{"n_head": 5, "vocab_size": 683, "activation": "squared_relu", "attn_scale": 0.283, "init_std_up": 0.0657, "init_std_down": 0.0, "beta1": 0.95, "beta2": 0.99, "decay_fraction": 0.39, "final_lr_fraction": 0.0, "seq_len": 512, "doc_mask": true}
Each number is 500 + 50 x the weight over its row's rms, rounded and kept within 0 to 999. Layers, rows and columns count from 0. Numbers have three digits each. The size before them is the row's rms in percent of the matrix's.

# layer 8 MLP up, 640x160, rms 0.0519, rows 567-639, columns 0-79
093:496495555506438557476476427430565521462605466505551464444486468531456503513572453467588497458575429589556498474459488493543510476440531486610557509567453483601577517578511520499573423496519411482515502527496515485525517536469523419541411538
095:435492428479560454494475498502419537582487579521443425515524581468427488570498483487539502479526534474565529546475514525469506524561595527538483492518457444489450508406491574561500490525495456455552552478525508465523455501497573417471392546
103:544498469542448450525387522495486454507593542521437535511585538478477449572545555547499488541502545506477527471490475486526459473319494593555478484451547486527542536492490529453517574622545512595475528508566514449487581576539446547458409524
099:519520412481527425501474436542508390563543521433567531417494512570579456483499439433440508537535518566510438468542561444422471408563488503500524512488537528535484430487608466490451481460481464502438550536550449424566494497607515418438565429
094:494518539459476497535459429548587449500436554462588504530491443491442554485533453542512460526389438511432481420402467482484478549375477618588468521465486528591440513562578459517478446526535480478512540534482539549580537607531560537548440520
093:507452561514520493519561466492519476421505535436435442474516461551565441478472510465446533495528539434496541583525407501480438514545515460531444440611389368634490565498553519540559495479583486567497533534507574530576596479489417470506538447
097:551419496533522458534463496489411469465545470478544438418552507405487581457521482568468481426574582499484473440544599530519468395458462436494570453480529457505531552509511479554495560444487524520514511441502462459500568492470472518481492499
099:530539518541485531433420438448529478471530444514495461485567450463526564523564464546515455573525446442477430526414454477491424506501499513435452605414559488462542587497491490513464509488465512533518542464516491409475509561483499367493530523
105:520488492496480485488520433554447476498481492474471590508532537412425514589601433438575481584452556468517543478484423431589431559574467497549521512400509518536420531557421502480515466532438462584431523526487580421549442523559567414504495454
096:547528490552526483422504388561512506521502401529528574452570474579453467533517472556492509568498416468459422508506515551403512536479605534516485537496521426493484481590441479550522571418503489518469421543525457519446479481475494439454496454
100:511438501581476465466489502529521556454505552532461480480455461462485534586422477556495499548528538535577462505475472547474514459476409475438554533393494481460624528583546494480473439468511560476479431541501474579557611505502452516511520518
096:589434490494452476555513518504546533501584540460462540442477492443381523507535522420525513452500557520606459485483543571550477501390466469453472512384491538554575522486520525525476561473527475473599548544499541499470613450516501476484460586
091:564501439507541551471476495543440461579561556533586538538450480424475501490535494454570513470458519467452530486423481476572532415557604560586546537488485513574484482492527522521474517506538406474583457427520618486531662460549587498536445575
097:466578440521522447445426448553559554587467468442490599467501514534506504456533591531413503473502482474481472559545562393519523503499477498560484528520477447507459411530477585469471417451570483569513416533460560534498593482527469533489548516
101:441425470529535502476567423484509445529562451502423507510496453535513386523488428466559494437494569495558440446496492531563456393463473455443520526499458474606559565466454567509542486526547445557492490540609520427503465522543554520470557451
100:521450412557458572450455472553431534446480459444487552538542511498481481542530572576405479466595474503528506419468583435520443559512516568473480502550590555482392411502531553386515504522534499452558515514516523457447486490517486547546546635
095:516505530527495492455401463557421575422491500479438552520495580493511545470543502525442439495486505537466564397435505520465486522505451468587404407458468434461552558556546429404427532614491454450541471485516506539578500605526568531526525445
096:552473479493576442447447397493507512523493434380519510568501593424542477462419442639454491514541557515469513481479587504490402543498449519418447569418470407529594558606555451395481530484530468582486498503520496503410494560507534477473609475
100:503458537479429485519431411554489458505605533439423474517486506442393440578491525452511487542576525503522447524479518561544385508532425595497464546517458509497514542471565477500649421518439505588495509449574549534540442486546481588493492435
106:580550438528548539584503547441489530532487462467518460508551521448446505454433453459436466430588575536591446485537526467500459575432543510515538564517503537528512431485492440435537511601423534430534403449546429397559408552537471503485573444
100:553416516444529492444462511567501507508457412451556502451554539475476502557490430449402568575439542430513551488498512533555414443555526533551423508550540548541505524455483521441552527441482465486482547543498548517523606516503492555463415427
099:508530543468511561520545461453521427516488542496482560514535480404517508465497431377505491536370495542578472439445454527540468535489477445474539496482467432518488566435593436538537559495440554518464513439496588547579544563532516488487528547
107:470455531435453491462484560524471512502572493444462462549528471523431432523543508467593536621533509467557432498521519525484543514441543503506489568461535532547452512413479488480532430558501524465511477495559555564502526539441594449546429474
094:515452471560529440463450443650485542497491578539479552411571476508494458504507555551468488543481474497499444523496523439399588464592505581459527482487459403485561521499571491520508513519453503498470467463543454451555467491477555505427554487
104:507504496498569574572526519515556434475443523520552476524471473480481484582473521414484522462519542520563483444464510454602370477433492481589461500502406588554509516482561400532549475504556489529552523567502550550504476603591460573492525540
098:446498564467478564502413476557427496456524507523481481487417487472392581607511428549483513436508456575560536588449541628492499516452553548481460485456404518496527496569535491468512454563463494511438527501447558462490590475579574429423541554
099:528537458589485406380495504473479463448504481513493561437461568484556472511470495566493464457597581532596514590465581545464505531555490479513484549524525465489472570516538569496493561457444544516517543467520442516490509483578394396532406540
105:536525536520457525501484506556469509593552524425519463484556516413588485546426463486504497526535425564446395572545499492623518402498442540486512490495564531581592519466433460467523549491398416557491482555465508542512459533448439456471433572
096:495459411568511578459475550519568549502500509454461506425440456487493547495592478534481433555588472539541527420503471486566525585460475573449531592409555569665497492489391462549482477502525528505490550605452473486499417532572495578433515575
102:531453544515508456418428385462489528449444441441530566524536581529476583524497573517528425512569450498568474404445493522596487536519539435509480548490534516539432513447557450582483515458401473526509484514528458477500423519516446484484443432
096:566557493477543520545487439500548492478571424437559593451593488397503535499484505537550556413415449600484581643562469563412514441397494540474498493474342441458557525458431509504531477500491440515512507545595596511462527459545665505495520481
104:582522449446534519557414469503581471526530439439444453489480487537508506454507463414438532466525547473474537451517524564553482480500535571469420555506452455529611417441507495506551549540522557487441520490445491468521568499434478532452459513
096:481501475536515475462589519536566463588496522530570447580441509522480479534522442530476587595404516415473552484512542462496480463555467466493442432531504534492482471464537480481447561580480486561461488492511534490501452462517496454516503522
098:534531507585543524446476466441426501599482511512556473535446395485547582468516475486523599454612488471534440514459463447431446451516562442466526460581495459443585526477553440575529420459451517504562502470620511438459425515546533500382451425
100:533478547448528481536514472452550587547553570389469501528508584512527454552541420434495550396470517531466562457516542573628519518443464456601460450464514537504578421600399499442504470531544443546473491497476537415487448567516531487471561461
103:495511593517588499472472384553452423523608597512483493457526477542463429556504487467538467495522560455424499492512541514550372586533463431489443479506517391458580527579484520487552441572539497505498510512499559502447483498556589541465512388
093:474519569475520530457465534501547510424555518438562533562528520498419481455463492477549498431446630493487444562502482466509524547418463417493522594464519481523577505504498418499561485544445472497441447498505500467468526499508545565485526496
105:528560576491424492485487513493612495493585456479495511589396527497529504554462547452529541475483477408542413528511473475555570545564555422412552485364522464528442538516449464467516570506482477456551483515504457459524476524551465499568509490
098:520569555439438559509529510459504518476484472552510474544465524476451553457546409520429520452488435544457575531415576469457511531479466465542501395386560498431555546539495616519445541473431564452490509495491437620475548487591476488506501479
101:516440444495482528450389519493521434613432434505569482552486455549487444507514575618520518520481536528491540490512461526419499501467517462506529476426520508477538500495517571492487536470543550378535526523473525498455570488527402524475499616
102:449472536452468472473452450474499407516590589450518546542508482586531443516549459414534474480547486526466546555532594423498413502493506466527468561479509456548506464421461442527532475427445538536538438563492442506555526477514540434403584486
101:561558546488480515419449420541410546543520506510507541587453486504506439542524433437574574547471498405552508486468525526531381559446460441483510483456559536580621562599515508474579535424537536521491474536485505415466443472562496478515469449
105:455485440529601587485474487544619465551531442471476433563459464444433489467478439523534536404537520476488604468444556451478455559485468560478480497569546466475590480454509468518514517588517521510508458499530501561493550572474470552457509460
103:550389494477478468509476495468493551484512507372552436513484507538426458508557534519527519421558505386488547517553568423586420482559548459471491440497554501513560536439465541515575429495547511559604548614547488414483564625511492438525507518
100:462455485451555505482518467463486565443427534565485564435456549448484514471441522592508541518509533413596500560493538522392528477519563462527424532424456485502581450504468464461548526532562508506526507557512446524566498507446532501451610497
091:508541497416449438487465562564514451550435476433486511542514457555514509496446480510481575518566440497526570483515464527519435510466539445554428480518439537465489441519579440548545614500518461540478443488465461506466485420506594473389492514
126:462452476462484489569457532483461562478483525460474564443441520446460472466509592498569581438569494540479519486517459537545404457501512469596458409458552424520461448497498519388554537565491507468578426537551428604519568558480526521387498572
114:483529541546552560562541430554430557522490501577445532460509543503460538491435498525465440549542479405459438476545544590540526422464499431484506462541508480614478503542563460484589500474468482469588462467485592481582515488515512561545560547
085:473475485602444460466555498591509438468533528534484579510424570564399513427505482542482467455548495534435609512459524550518417546581549550466552436400528607479520492497485443513503575456493574484547469489538516592575458518521502495478555431
109:568409448509476559458475483515499477528491492484447577554518462508478572504532572435534534507484569540439525493557518538463454442436501493533437551433381568565487492462460427455468499518465461507512480529445462481520438432522442462536426540
104:436525597484495561509540389534445478508414542493427407584470623525483505451466561458566475600510493426504437429519482536461482503435464521511381474592545465488467493505539508496561499484524506463521571560438467545669486555530500493507507478
103:590499422525417522489393513494486503536393531521479503484465424561548567533406487389501428544535459415509500523544610530495499570563586468468437493481419467518546414616516459479509500589540556528532495463532499412568427517493495572574556431
096:483455456484476568570492506543509529496547523452573557440562552539453471533592551478526404472548538456525472500534571489478440540518495549435444548535490554457563483465502459567529502424498595536547536539517462467532484589636445520423481509
095:469545456513391458491505532526616570532487413470528569463520516508485550464516454419510465569518436536494432556520482525453540547504402446473504539493502397541478466450502519456580517489500456515416510429579504430520429526573582510504532539
104:515519451535518494460459514493558594485485491513455495453457480448497554524451552439511485472539571567447466564481424442544498454564511558456402516523547494527561445488431525415485493490462393550575409470556555602560427515634480519450502520
085:502466460538503503500423559478509455454505588511541495469492486451536581500547592457466431482570490506563496564516517388510535534533575545489547443447428463418499427491457554540484554429457466426455502490592464451584504578482453501421388499
102:467458480545489449573420462519555486462424488480513461514437520503518537581532516456592505435443420481561515458525439512592523511448401492534528526470406382473429505464605489514511494481546482492546543414527508476565548481557491483535533448
096:565486557480418559525487505492477539467449519429494507479515529570494477426519583562455512560598500469465425510577547524563479533574543448411457423446568509515511553473488474485473577568449489569568445567515453494544396482502565430437494543
096:500485419481403458433506547522510476600482495480521568504486558575501535497473492527423570362498494564501529547555564508488522467452408506600466512486509476547566500477474566416449458465525451631531456488523579455422451493537507519507441541
099:384542465426536459530561484445485415563601549521475502493437492547563458568445500508569515482531491489494422447505478496528479582491567545436461454512489437581472486593547446435452448446523527478437454527559476458559460571540522430545467569
110:443480502427526450481583489532504418535551501511414527540555526496544544541468460447500474513482550436440507472480473488528500515477655529557509599523522537449549466480482436516468479595519596526571575594571478506575437509494550451516498495
101:504412490518487565520531536483475523459486473441458363520533582495449518567509486405479566508480476452537549569470506533538519441520486502495502509592417538559538507521492524499511390385492539415437537555596503514524503488519421574558450580
111:498347427588579568509539533549536469475422585532510599555493499497426563448558467423523474460536391453541450584460482498537505419489546517568430439433439470513473562473460464518558559461488549531559440516471470504530504519568518483440468509
098:533492542553444405495540532424569456429600491493452492501555492450523440547473520551503499428530456483525553442542508556595476423458573468549513576449393445534604539519545571508536460487538514516583411491531494474501550528513566457477470454
100:537490507471477586411462412548495581499503505463603547537523577470464460642566538551484576494595504433481555514465511486514516470542448499484460565427568418517471551441425499497598430561487442460599433468444493510509596455494518566590523490
109:405556484467557473587565497557451493554559553407430470522565490400441460541446577433475495476455519416408540457490531491449450490476538470560567484510599498497468445546554560472471521522482530527554468466626555481489472508564534525450547470
102:503515392532481559603494520578527472560409480589525443453445449490474494465507559564502556541490430476526475491574517483403495424549508482548548450526549567528462523546558558526518524420465561458433515534463443439556514498502551509510531562
106:573551543489419550498448506526440533512531459443507573435476498445495434485459503452454550488475490442478419517516508487564436570506564576486535439576465513594540532541470474549546444460469579604467458428561433459508490565431466540401488424
102:512516584560514545450439431586559475529488494518439626526552557545445549478609536484560556556429480438534496491421511548412507464476473469531412422416498573518606574550473440466629558525546596510478482541439455424550473567545487506515518475
096:489379434418439568539544577538569421528586620431589583428525506482501470470474501502522459563380531510451453529442466569442416488434505505510518505490545541560517496514574544574554506425476524530551534457490546465541554578563500526471421573
095:517503500538536538489470385553497625482450438417592473567566441478530480543449440567523447539495461507531420516456534597458539461551457462472501556540516494467528552546529461475499504462497461506555493454589525524525427477580535484464497539
106:526409513595466441454548454507581560523534536461499408535489499526502517536484455512498432559505461451584471493475487546517528560456534582495416424499400442555532484559554502561592550508466512498525494514505476498464450507535507517519495438
095:405527402502579485624553473537518423479544552402392400528507573467535421550388489490466541528506541478427513427490470562487441489458437450489496548559399471544560461511515515553545379512547540544569566493552515424526494476605582523565439459
# layer 8 MLP down (transposed), 640x160, rms 0.034, rows 567-639, columns 0-79
092:582500474563457565528538545539449499478555511635504512482448483454477429550570573447430565553440464556515492443458488449503550408504577513533647521469580535552418441487602507516390484585432438490507480417455569494514510536468449481489503488
090:505490555553574538497521430414499508440509531579567467477520541544576436506469457521491516534514505435524467509525539549472575504451518515450428442417524493565478598459480484520477436522440435483552553542447473557460528508490538447561532465
104:497429409536502498515651513512531548518398520559445542485439531500478440469556527540504548538503525431450488567519592441439530453519453471480375458474516454513454509414549509530565445539555529572476462448481455516568414484506478498471515466
100:560420471499424502377493546500490498482626503468459531483481456498470566490463545566548565532423474500641471507520473610558521458467574628545428526490510560555527458484449485426562537478492422573483444486496482562544533511487509495600413489
092:540552420537506588536551547503498581485516547454556536523469502450562469595443460504468464548476455435559605529542584477559539430476469518574444595480478459498439469509515496509401569518393479437520580485551503489432428494477469509477449543
107:607510472432449505576571562448524563535487458526500435382557511523531549550516469516485481432510491473485486574554412465423544480520451492488470538500346477515433607533491474473432490551558407491475534483574534504429488578582478581516423448
098:473546477399505597504478500535430499423514472512522539449528553596558577460481523412463502437427527523496591417527635553524510481505460461517492479527471502558494494473411526535431490520561479458519468447455624447471562500477470477461497515
100:534462394495494548525532576538547436592514614484522478490450511528553542536427461463559470524536470476560504411522409483613497479386439461482515468385473494603474528464580511507460443591516568568453465504531552479464472526513486445443427459
108:564534497356502459469553528515530531475547448593570468559450453479522441476574522503435491437425443526531478466519503526512472435538412533467490652492400399560482526448443432443585537554553438470574560538416487503468532596536462417601560501
093:486511494417444445545472517455509560468416431403487438442528530517428474491502637550475578405529580515524440488518544485460523536582588473517482588480529478501509560472471528497476596413549446566492517444510438427532490498521520526544497607
101:521438528528545591484486569460455578524531485461622601430563469457544525544435484372574551535396417469477474606505503453547463439466462466423504478474475577461517599458531556581486530519438444449527535492489474581505486365504626550490550455
098:482440477481557545526587449454509606618573469500386462417569609493472500541430410523431515540524504446568533434538472519514596343462410476495463549439464477540502543581448558508518444543530460585491474500397497405460506467484556569505517409
094:552484363455509526562551554369553505543556568548525502510521505462479533469464428539462559486517414457520575480593622479451559486393424491525551549412483517501503485552537499456524555557532414498465480477445507548470499476546484456540473491
094:454474553415546510471487506583420472530475485604617483634467413532490523505581557410517552523517513544481510495456493514451413536532507396351522383484434519541518516534606470517564435531533477531521580466517539509550514556511523505513389450
097:517436499403479488521587465461545511518600481547527525463493354479485512436571513425485509445531553553488474504520476405544441437445388485461505529461461526490510496592480556486487619506515510513553430494560489456546511433560548423523481564
100:596533483572423564506505477500507513533472546547458505478426449515580595487544424541567558493480455545408489500550546599490491438515561499392505417461465562514395511497521451440463426585528575573500446470523466473428501452480505536548532523
093:466561454526438607537444467499617479458488430466489542633533524512554508480494447613503417417461454452526549455503530566507470503473448488585484533561472403505571514550435456472551540479555433571517498545402477496548516524560494461504514386
102:497521483402309516491408536587557508509413502496481552570385564473558490542511542491495507519449468474451502494448490475511449480474527482547534501542511499542511466569575506489433486388491471474493450568495515455574482547528480596430527551
095:459504537466571483520525579486580477387565513484479515502553488503438539539534524569472512498437437442489517526451497446491441509500485529498531544482473529435346525513509531566466562392460544517582488501529523445408527437439422474517516553
098:529525552446435541546463468485433482551450494453534554516457437473556546408461455443503462540469514473512473439481463524537572564479527538460474555407536520499534481420549438449404524579446498514467464499596480495592501513621477454409489531
099:554519496506560624470456564497498519498512451469547619512582454517472405427510513540489413446508564527584566484505491499501555497585530534443499444434598572534563576524376472547558564505432509467475527453478566459459440503415436515548394450
088:484504482446521384474494491462596488469484392480561505527546477498495545421533494424463527432476416491523504494552592583453512512516469396544428523517539534498481566513438513480452566462409430391557561501573477458567508516581502517536395534
099:385556509527554593440449455470549537428455412428498519461546526422598470493492535572494432513516674413505481517525471532419474548445538553570446507471600483478504586457453477457567466505575481408504478524474501586423521478485533416471485340
097:496482453502481508550511487490496499562499519458490543467497533410446507459466346442550508494482480428492513531514515452521607520472517482501486480474490528493507514521501468558507569523475446643526469435519517568507457539483525549617538622
108:507520470379422537525556514500528442522508466514587586600450525500498540546442498581490423591479461490487423528439531471480474535574494472511473636573552450483583502501515522433476481551557499401536443556398482428431537512530539524486518556
103:497542530493438492456504530510404480468516428565478464474433503456511516514486529590448540481536440551438495525526541532529475522507595511583488498560483545525471388423518519367520505490492623447494467533501495431389531464464521476427481512
103:596536498512448501463482534466437413465537460470560497538515462496513575482492453443485468514518594582539507459512578491550533505472568553398482617557522507536453481457540532575490457499524496509569498466498539455448582476495365479456510476
108:417492479572487517415446498514487560564422515539488454483578567479501469491490489521527461522464508526502436438462530477479416546517448549530482471389534512607556472475437473523613599569481423490385508463500490573572511565552524475530487534
097:566558512475506560509498379468514558554554466468489457498488473530558479544546477461572478440581491493436593576501508528454476515522497623483481498554355541544515565377445503475421396472536441490454497477436488508408564589568445462492517441
102:514528487429547392547476501551542450470452509543437455482452511519558504505489533542483538455502530493538563486388522549488430458569554439456477625465514532513494539453484617539521535393587442552581485383469475399571553453539544423517593485
102:497475442396579479538444471443508455535481449522492422500516486469454443448423606530438545499462505434482494457528515533441551603489500440452440473441478452537573577459561521547468489546438550489453540529523512469440487420439470472516494531
102:472561530488594442533446508515602465428437522507457527436482474494535559462514517547578463499527554491488459577550512547473518585489615504499456546533541558490400410425469499514560615419487448537358572486478596538406491486417482439456487501
097:532492510427540485595493609432530546534578468418464473449547605502510501465509567539491499505504480519464506558570520481526493463470493506470512553436435543462538514488531423533451518613478399483437532513511522478462483442473664512503442524
094:559573479513468522506496512505469457554536527592517491558424420587491456506558506505596380463531446453539602442450543518383517455502458519574553477574542486447493521494483470580404394468508597529533565496524478522563559524544460509456505488
096:416487517466561554471427478641472440557542472475449471546474562456487516490454494551557560520561460556553568440450464571547415440500463470535629534537527528457494418542405508521426536534511565496458509456423582462437589508484528526452518469
103:456536535518587494437483539473559495523539556518478443458407488471496575498460506501492609521375505359471443502503507449501372480487411556446555470455553497522489521576525513463498484455452569547538442477538445450590515544567495372469385426
093:508463522487503469449469522530379519489449480596523478525484573481586478543495495425454587647548527424439454553489489584514428553456528500604538578479548486565569450500528428493516533529478525406546485468422545432525528520519510458508514453
108:478483563499507453520533539460533540461551493467375476612489487529549460490584454550463508465569476577448493620538501543612401503494413503525521481553642481387541485506613551447523434393476558452445500537583509468493464446453568501534374500
100:528519466421474465546488597452459510472426535511453472504509492499507483425518445586479457442457466518491558515495453453472541547412503536555548529372558542487616449547439500458454541447515470536513505513483464500446462512414520472559416605
102:467548560521476549598580529555448466514517552489461519590457490411496529487398437390543511533424517574452521529494476496553556449560473525519568600451442555509551500376544500429506404523507496540486528494416477472504521518500499500466551482
106:522513487460563383533524525489429521452599546434527555531500468476451446498427582568547427503528482420522478562514421492572536560506560504503451488584491501531497475518664443494542486472432522482551425534492505563498475394487426495465514481
100:516567486469507593539520454466466558511486434553485509532516459481539477488512470405432454578452586433547402454448552508470462532463395476444427492432587510419489616486479547492504577520465571524492518494482468378441555518510580471502534466
097:543527575565455495520462518476582550466490604490549528556509521397485481478511549427471450473450476472496518477445476465527439439466451422472564488546555531450583595506548523456514621568546536537523502469592455505504529570483453461503531440
105:393464483483514523557530473545459430516497406598480518516499526539588582458457567488420528455540577526458448554491435474451452471584551536540530420639402447463532539523495503532464570573460482482508487492448451455498476534502474494605448526
098:516625464465371531486475478538526527549515537521540501524521536482526565475435542580406489538474491466563516392448498508514424416482526516547553529461456468608529486561450527545471610475460526555467435466507455505464530529435482380512543650
093:531482526467605440655499510558441481474578560514480491477507507499427502489451492516444499548540457452443413495527481557538506521492581457484539530500514524508399430490617541497486461505470472513521524562514495481570432527547468513533394462
118:456604625443531462486558541518504579458432462521464509480490502490574466450456532482470473481568554533539468506463485533553385492494555485476492512429445415522425488407545560485474563556483520496469400445513421569558549387508539471532475465
114:525481534525488484540473461491455549490496526422399502425487544447468548509487520564446604411529430507456558531421541364501514455554522486556552493554602521522557497523517476509575502463569497512472542595571485485446493474458461516537541532
093:441536517529458601537433430505451392550436505576474531506568633468526543608479492483425510381483535459445506510517554438489478446534454467491500479630550504503554505544461570518481549481452495440528430497449453439521508494440474497466585438
113:578505519504494468484544481485457549487597506487439426597469334478507533501553580515525448508471407553475466512457481493492428577487512530486552526414626443470521493444498636451560522454534471467551408473531444428579510525507516491498508546
106:555508478543376586514486395479469593467573453490490421445486482478575394525454361482484450489585535523473523395486476432533582607508522488514518435546402399450497545504437554549566485436500409529516514564586480494504574526473427474494504494
104:526603547488527462530416463517418476497449545627507473498521452552528490467400548577540499501470468519514559548490520502485516437466582431574412510490573424502564440554562607490528511471515568528434523512486508561475511547462561511451507478
105:424502553529562476402548482393564489485527487451538455462488545560441465494478556494446494426606435503515566511523601442524473407561559376543407531500500477501430521392438503515536539471400538412458542496553544435549530553449566528503440465
090:485576514502441343537530569409467515399515522494456486480522541594585423477465531601469526574565493468488522504522413566429451504525460517489542603490531533422450476567462461438498509551522488446521535537510561542551479454499471476461498521
105:518435539510510416506463531527489525479512504496522494559451518470365557520564503558486452419402462501524522508460480429559556460479515579430522479442436486499559540512536543514480549488497432540576473489561504531427500465502514531517459495
085:534487495588546531516558436496468437409490487571518484535436520678576594449435520562493587482466466548439532419476492524517435533475433428459523511479429494510464598496449455586542531574427543541438496419474585482560472473556494458532499598
094:584502519555511374496540513498535584572530501550490484516425516550437544564484444452586519542513585457404548492501450451517558489475420464522544525570531388481454494455582604402472497451509482452472490499612546494535484529503479520582502458
096:473490478561517458475491502459482488484482439471488480456349437551509533566521504538536593492529486516491448474528496418395488416505493517390484532561451552454604459458543476474482440522492515394554459425459506477522577600561478542548482647
101:568529578564516566478581474507504545554552469526549552535544451455452452449522469355478518444544449567456532524500492551447484552482534441443448388419456475459563481460522435479527508501470441435556570457594592501537460593539528498522401410
097:550500479524548458438445502464592532455500528522543462548526608510458522430480518557495430569485459598519501454492497528524468465556550463561530465534609425472635570545436436473475605534570420430495506514448455600431502403461543506501556476
110:485474510549461406495563522467609480490513512521494532524506453478474521499516474494501446449484412449455471583554490434513567482499548527536461544483616531540519443451447546519602477536496496580493461471572443423474526502457528538479485555
103:529445558563509496373445633410530535518472435495450490500594533541596507486457479385506369497530571571584447476534509561494535512479475401369507458454460531530467546493478483519521554544541456578483512431527493458491514557531511494604564449
103:437521543567453570499516500517608561467392542572512496553522510539498523401491364409514464450496483529480495522507463435458518491436471373532511517545491464539503490500470488543532504512522471514490353467529485464431485505495469490444509486
099:521504420489484424511582535555425407482489495497517464464535443496495447494523395467463567456465483558481549441485426471535476597486543452474455623511499469467495538439513474433394545553589501424440554553522506505503518535562573522532514462
097:541523453435496437473560469543493591523498539472502527412545492434553482525511568658493580460546414524428519420466477469543505533554469529376437549392500469575468482472535526466534504374494487454512523423561536512527483487565493533544493529
112:437496477476482530514543423498503458578437512545576491462462505600530540455498485494503530457374471503471548397526575515379465474456481487474505449470454486575453490467473460531512448509493597454488471515514434547507586577432528591501545508
098:433463497495545580450524422522411476497529600533438531419521412474488441595452491483544541464498534421571485467538539530559477528546535511502460571410440503529515545453523448516536430490522480422470517407540476410504431494505542604509588523
112:491458517561531507445591498485455429500578568397425471544478599410487480452519455561413469538421488524502537528496570469553521512484511502572497491568435459422470412506454509453441541552428592493501495561509484533415543466534480539473492612
103:482605518470494437469443402568519463584451470635385531515533486569477495509526510518492415497542545517362520471497510446544449575518553480506466539477542463413489565535497578489476505518537532362436477527516514547488549472386501461455569507
097:489495468507611527396409434502554511507527477458478516518533636473413544493409555510462516580515545459536607500510477479488547459549514434529495481511464519476487578459458446463490439532482526521458528534386497493501477543557429524433443406
094:442493506528490524542503570511595365441472497515554518529451575558421449565438492452491512550485532457467524498424534540457483531491471519404484520498413598507459533502468406530503450487526526562554534485447555502413419459545469592530480674
096:513471460457463536474547472423506510479452537577472370471505566521517572532452558531467577503486459449584598518503470498511581429488511495518461535499419524563521513463463454516503476495435383543501554507520425542403586436466583530563542484
095:467553535415442541417356431578546483578386489444555570549468416539450522502477427485574523491408576557582560470547530434585587471530611481553505475511528578523493510498482484465494468457541492506529442500494503615492506470521464510455501421